config.yaml
num_hidden_layers: 9
intermediate_size: 1280
norm_place: "pre"
extras: ["some layers without attention", "local attention windows", "gated attention", "value embeddings", "hashed n-gram embeddings", "an embedding shortcut", "learned residual scales", "weighted sums over earlier layers", "capped logits"]
init_std_down: 0.00451
learning_rate: 0.00108
train_tokens: 613400000
Each number is 128 + 24 x the weight over its row's rms, rounded and kept within 0 to 255. Layers, rows and columns count from 0. Numbers have three digits each. The size before them is the row's rms in percent of the matrix's.

# layer 2 MLP up, 1280x320, rms 0.0661, rows 1098-1138, columns 240-319
091:111121122179168129090136138134109100092164132111132107115101108155132150085124135149102149151140150190149089112142128096097150128144169121161139156114153141165146168115120134100127142164123091140103118172108091113151133106115137117108129219
105:113144122104130134126178150147147137140102163124078113098152087136186151164155141142136155124120200131106157117159099107113159160110143128115149154101115172141102130149116138142121117133149131144110160144148131081154101151110123145111156165
099:125097114133144167138148111129173149138094094153117084179090145128124122134127128119116130152115109190103112152115135095143104134116125127158142122130128130126143125124106138156129139119114098130129145163129179134090103126119145115127163123
094:161145101101121150113140128122074180125159145093071126130165108103136116114091147110111105174145143129140126105129085134079144144148113204117100103110090112131133134135121158140118134122113120117123131159169093100172127119119116121091181124
095:140117120171161104132112149144162145093108172144102111152172167153137117159135141140136178097147147190107118145129148116138115163094150156094096129111119141131122134131144120155085139150115074112145183086118137128187089128107131206111126105
095:124140145154130134165130120126128120123098124170150109124105139123118165139118139138138116151171122118091127118131123141130115101110135113180095123095121181079125112130086148150181120136105101128106131126103135142199135106166163153174124150
101:118141087136148128118139107120125158171138139148068125158143085158139130109143087145123124130094172195169119166196097147130116163106150142134110110155131171120134149123090115122086109120140131094123108111119130164134146154127079160131134111
116:170127152144111163158148125119137105170115154093145081152115086156169107140156111119121149149120086122122096139137130106127129149105134108155159145134143126102118082125113137146124154109140109137132162124128151131058108147157106165162115145
099:129103105152148105128103185137142125095150158151149104074122127150118127132118113132146139134112150129110137105161114142118121108125117106101145139145113110143126131133100182093158109118151137138108096106154112147102106135126093144078106129
111:082106168138098137110139132145116097123116149102088136122113110137155154166140154128148125166171126141174173103147132138138168101170159144139122079117094103152141167147159139138120154130106129136140129132153101129179140141092128123124146154
106:172100117124136119111145102169134149143115139128100095155157120137124099135122134168092108141110126167146164158119121129120090127097083171093150122125133114143102079168127101088070109124141126142160178164082102140131105135136138172128155185
104:172130156159171134097103119130141101102089139158127129139094092118135141092115183155089116150083122131092122125089156131111139126079097114121154132141120155103109158109120109106111127103167131150174129118084119122113142149108126120148104133
099:145110135172153146091138123111133138120135138135129141150133099102144135120103104113120120162130194134150127141125120131111104124140137172137098107102101147152136125145094158148076150133168140160126136143167130124090170131158155124114148166
090:082122138117148158152128132127104127105108132163162106124103122101175126135111121144143119141126117169124161109172142148128113151105110114092152110144104178114117177164182114088117116172163143144116158150136122065157087120142117139127123123
126:138116143121173127122108142118107139129134186121095149155140077151119093116098127148091100194186171115118196129115125076120134100132134130145112100131141134110114126133133132093115134117158116115091089171087134102140084125118145165148158172
109:139104105119139120144168152128098154139154177164140140143121105150113112131124109096141111140156134159117143138108122106148177184127112160139162162132115085112135095157125111089085105099148131129127107186067107127143078145135148151139147096
106:125134134131174149141120128121149126124128123125093091186176121117148108123110164130122115149087122136170108131159121115110133155133109166106165161156097165142155095129174127126141106146074118200153121140109139155120077125163138133135140117
100:126138111119139103106149115149145114122150146093117114118149112112135151116115099105130112115131162162138073136112141133164125102106109157118154130147129164085136143088112113118079133130139113135153094137104122094107122142131111178110134151
098:137124114098109097157141163122135100137130131146097105152151137124148111107148124140119150170135107109158169123127162139121107126106121131136122129122194114126094120118122138124102127124102122160138144133135130152115067149164152150136180122
096:103075141159120117146155148111096085119160127121067129126102134166144128099152094124068138114145142166164125153153142110131116144164142111122128080119136152153149132118117146118142138155128124134154129121156147123138121160150162145104170142
109:104101117122146172145156188172130171130157155191085133146159131135118101174101127150155155110096145147153099101124142109122151149078105088113112100105141110111124122118098115143089155146131134123139130125135161084136103161125138134089155088
105:140146161143153121149113113151125127105122158145163131131139094109145130116119141128113109149107155100109145143148111129095146158120110129104136113085136141120142097136132118160152112162162115156147154168125144170150050125144144151151179110
092:158116108129122125127150087136136166117119157131117106125175111121115120138157148146110123193125140163118116157106078130141089089104071163133127160114148119144127101102102167121122129115152145136089139112106105109076127097146121100132134148
108:134094137138099137156098141144091159106146196153122143146155128165125119127073120118140105105143161126157163139171144101131154160149147114105108162140133126117159123103134130117132177169127137138163136121138082131149108158086091177116182110
087:143121144121147132154130107110140144131152121114165119137139132125177080147131141089115168184093099163141133118125147131102119163108101119104125110098099144133120132111138095160139129127053151137124164165168153135137123110141114143147124118
082:140127137140134156108147156121162146133113115138120154145137131133149111131135154137144179115175115113076157099125139123091163124112135145096163104158078131122136146132122132136144134088147094149143151104140121121138132121105133150119145141
096:147095102100144106057121094134155140106150127104108142123096121155165131145108161132143132122106142116127129097140143144090121125156154092130126110125156137128130138155115151130128074136138081153126138151131133178126123121100101121102107169
108:125133155147119149126112136143143149147086107100123132136143101176122147141143129113167171136161120130130103085150136130150110154145120118136142150165096090097116136120113172160104091118093143136137120156109150103112134134118145113131169114
115:157111150169128128144142175154160111141103189122140129131133156176146141135113151128132127127089178167095133130164064060124126139124156162103146123118135162146114151144145133123121149153188127131117133178142130151122095126091168158160143106
091:144096115114130152105110168147159112110098114119124106100127147130116151146115133096111143121132103109134110092116163148133115146119066128156126091149139161099114129114143164124145158092118077143157170132112117124120135118161106144093092112
093:132097144131100134130167104131097132131061162140123154145127156119147143152157103113118108156142115158099112129142116124092097106099126124119137124093189142134155107081131138155097093124134123137124180128168132100145092104127113117144133123
094:130092129148140101096101113098125172111099122138137143136107130122117105121117160120170149189127133131125099150113131122138130125119093156141146150140153121147102153112084170133136127117148150103090157111137170110141153163167128151112108116
104:133135168164177083126146110147109077141114090136104141107177130144165131114127144130115119108126140115116146147139138140119140198099139133175126110143142147127133133134104104141116121169119140139116095160120142145102130135118125116127147118
104:133118152091146159113158117159150175173094126139124115124118144121166112163105117128110135106118138094138150140164150128152104143155133148104115107094110140139107130144120113172171152126129145142151145179142131146136117124112137127140151163
093:096093123179118100172116133119138154105107109116140111109160165137135122146128110186148119108147155104127121091149162105109109151141153119172101119142119115137105139126117155150136171144119105108141079144152142118117134121071173107166128131
091:115105110165113124100139115145141102124157156143099118130122116203151112170151127139115133137143142120136111185154144146112144168120154140114093121160170159122138137112112119122107081135118073130145138139094179129109120133126156121143132162
104:104122120115150122167151154145166128175142140160097123116127141128114131132128158150159172111096103159144151073111174105113129113085114135105146145142093108133136109125129164092099108095139148139122159170135109145102126138135149134134138092
078:135136093139086168167112142117121128094094099125135127128136121111143137142151132138118110122131178162146113129127135148114139095105153159140088150157155158124134140150122107143156122162130153107162116095155108093095120176179106100122135151
082:154107124164144076098112114122105136122111154088124123113151146124107078163110097149094121113119126131097147166080124132105180163144138148152116188132105137107115102116102143121110144096094109120136123163088106071098108174120130105095117134
099:141155101168117115129142146135138112135125155122099106086114174148084141139180099107136125149178114113100146117187141108119145126099102118120182103127167140122121152155129118178129133121109145135138139143128159091132070130137104129145115116
102:118088117098118118155118150163152125090148151168111174116122101163169153132102155135109165190094129124098170149157161114112130107107080086121133105087189153101147161109116105131108179100136127141115135128154118108156105165143129103127130130
# layer 2 MLP down (transposed), 1280x320, rms 0.0566, rows 1098-1137, columns 240-319
090:121155176117120116123051114086164116126152136142113138105122154138134121110139112137118134143186097086127192131140155144133149091150097091116168144094129081072123124118145142154145149107128133103111131151116134165106138143128103143155138097
101:114166138138143119083077148140123129132143133121141115137129159139134149117082112105180107138108129100162093145141131115131099124126114151103118116156121126105127107110129110149128104122116122144140126129152165141115114138132182133151157108
101:111147142106132127092163158129130129131168086132159116127139104118144169088148112081103110135116081096105168123143091116122122082128128095166147088096103089150158138156110105109129137115127128127136145130102138139135150101135130129140161149
095:128136113168137088106114098097158073120137121094106097116123141149127140172141102111076129131102099153088114124146157131151108140099139094128095112089082128125125140087114146147114132158091119127126128138130174162086171101138164135114100138
096:136085098142135118144153151136156175132126096152083150143133115109115099129114139150165134105109127107127125141131111066112083172146133151134098135157165150121138184149145139091127128133140135125105114145117134166134098095099132104087097158
096:105127142151140141085072106135147128120130171149106147168073107141092105151160103130168100110170129142168122124134099152154135124096101101131124088159112103138134185138143124089157108156125142138113142134119173170134189105154089114081133127
103:113148122118145126154143157154132165124124104158099126118119165134151117120185119166089091084152099157129114134158098150127178156123120096167133125147120106141094141135122136097138110115154123141098092095182144133109141101137114169132135150
119:128134081156140135142133104088142131117143088128083103139124133156143101144104143114131104119104118151172145125115175195095085104084117095178145171119102130147161110129124148149104125111101151142121126087154150088099133110105117127138104186
101:135133105154128090168157092167148132138135152124127094138114088128101136130131159157136147117083133091119159130142130163127118133113104123111093133127136138108105114065124139125170186168116169137161153137167157124147116176116102164136100103
108:146123128152124097135136133142118107135125106130129104139149138151087159136145141107122131157167133180124120095137142136174133117117170131104128077126094135166107132135113138149097111168118123151161115104134127116133153111119150139148137132
097:124122118128138083105116088114105106119129119156116156157133083125167072117114120163082142120170127140131157157134123159170119157090150212104152115120114123158140100155153135168105108154122126167135129159132126149145100089125117128160105101
102:118084127157106107144094153076138117107105135104137139118150162127161122150124137113112131111116162149167163117126133153100143114129174124114097116095148099093139077144159156119145091171145117170133134127132122115127174144140123101114115124
101:142176168132131114111108122116150147147126168096150126176099154137141139134142116148120131159112120111113187140136172130163154094123108124150113156146129146100140157117139129121148095090170141087112098147138124146090149139140093097136130137
090:129142121181126114127143122105174125135112124119130127143130109149132121150144138127118128140111098179114106155151150151113112124115207139137067129105139148094140178085134109165143131105128121110110137126131158161143189150172106149098134125
120:105135156132128090128103112090168158096095141136103123123101130123182096090118108161124124140142098115116149130110118109098121094142139111087097101143139152128131135113144125117168158091114140153113149163097126125092127113112115117177138139
105:133143122109093123140119101106104146137158137132199125133133102105126116150121114102113112144130098136155172161116130128130163127151130135143155114096122078127127089159125134130158088121141178118127126105119113117171117083133090120134112127
106:126126112138127169138141147108109123148167147161101094072111129127112145132132114166163082119138114142146062147130115116143134133121130074122141139128141129106092151115160155110103139160182131102104148117156131149114138158138107137105122122
100:112096139120080149106148120145162129111121133135099128093137105115110132095136103126182153126126139119128118130151080149100138100123135119050135132156162151080121151111115156112148142136096129133137154150097140159112131128146116132147115098
105:117115113095062128129092153141135129123097127170131130113129122151113169164159119151163131106101134089128140154126150125129153135152113140159127125157156068113101132146091112106144111156166164123150127135135113154131144120112109119148154154
099:154115147104107131117177133102154077151137059108112118123158152147104126158119117143114161121157105152153171166147115168109108139120130130113138110106122105112115167149100100098159163135123104154191132127148103128134136136130082143110089139
112:138140085143123155166145140166074094072149152147168125107137126120146090128102130120121103126127207120153130109104129141135123157130146103121094128146152149119133102121131092115131117196149144147122135131104129108160111135147123107101129136
103:123116135129107186156157138135132161175099164109124118118124105121123118122170080202152134124089123160104119059054111087136129114148067134145165144115084123123096132118107079126113145124120107090123136128098128077138130072078087136145118155
089:144105112146166135097120006123130110135095151179134182172119135111116068135130084139114156105116143147136138121085117152179116130087106114091095148131088137123139137110137117125126090137108168105112115118107131132145128034106142120103049103
111:130140113136165179113110128152146178128161151140133148150113105136134103080118088136124160137096119110125122103134106117103100125138117096101122153144141146144133134152150081144105098130077112110114133074156151107115151163150148136153132145
090:106144165140136136156113051087149077112158158120112160141132128081128105143105086109155130113139154120125161126074160138135088108109146104145133153110121176076132072120156138104128120139143128112118108151130110110138127066135155141087092136
088:126190153132125130154148139104136115127161109134146156169119147092127115099141149083107153106141108068086175096157161136129110144126125159111165128077089115149145113089160166138103132145137099200113130112107102109161118099159150145132121142
095:156136086132121111142150109116127123134091171168148095110190136092145093152107133114112183140140162138099132162134176085155153126111137142158128142136140153122175149094129143131099136146114119113153126137109140117133091160107128158089140137
104:098151116116081133115098103156128163115128136164166159102129151145150123114125146116206145156146135120139136138105132116144148132166141156114168110152110108114072130141118137138138111146150138067157153154120134134189130108141154110119129151
109:165170141158142124124088143131163141155126116147161126098156149165143082123091121131116122111071120177153119159130118082102102098135131132136142151150128131217100151092150136126126134154111133120137094151093125132095109084086125147142127124
092:117104126131114094118149137114095108135125119124129128194118131135136139127158114092133114131109151070131134115114116150099124123127127157130149116090076151138086124157144110147128090159140126134126161152130151092091158045144143129147153126
089:157104114122154138139144026094110127133119156156118154178135116140132110152085148105104128123152151164119121093065118133171108128140147145058122142119129138113096088121136124130096098140103149109133140114115120118104107055161128158131096090
095:145135116173121130117109118112185103131112100114092136165141104087132112155144110138159105117143159168114129156110145134147149098146094166132116130171108126130141142125137155175093137111122108124119132122120110155143134121085128097072111145
104:126078135138151151099090135150118101123131089143136140106183082169091126111146100125136170128092103184100158076108114094126154127130153087099131103053118116143136125143128143145114149114124151123133120120080105148134122136126172153088133154
106:113085112112115121082122127149132107141169121119088161129150178104115113125132100124151139099133141146149149126107132168135122111116135113097104095136077123114090119134151094121126136110136157142140147126159115115132149127153104115147142123
094:179155136126174138138122117116107187139123143116163123160097111113145142162134136129144108128128119132139122126138137150116137111127094133183143159147134133101130150127181148073104139165129118148123136154087119122154073122134137116138089139
090:123093150131148133139143164129101152093167108113129125136147143071128145107100103127123133163143135107139127098113117125145134103128116099130134135106090128106128111181142137142117141089125172142087118108136078113118125095118109101141153105
103:128106106110106133158143140097137080146134133170144133111124126106090132177125104114125154110105149118161150110135174120140092142131159108110133151115120098166152122139126158106157139136175153150113141136134125167151098086116160119110148163
083:132140118089111152148112150118106153100099145117140144091153096096115083119128099175170127131135151164109143140134085101095152125186129124112077106159124148103110137132129092135136130092158128126122096102144096119118096127120119155078103113
087:137127130135175146130103123085097122146108157130143152159150074109137066177135130099118130120134168154063130087132116099132142165162147145158153159085137145140100145135122170122086130121111106149137084121113096124136150084137163125111110148
099:128165092129116138160105141143120104105127199118118128096163093150116114168149130119105134153116131144118130158132144170139146116148163145129133126176141141164158155166140116165090119132155141111153139110117119111120094148118093127110120145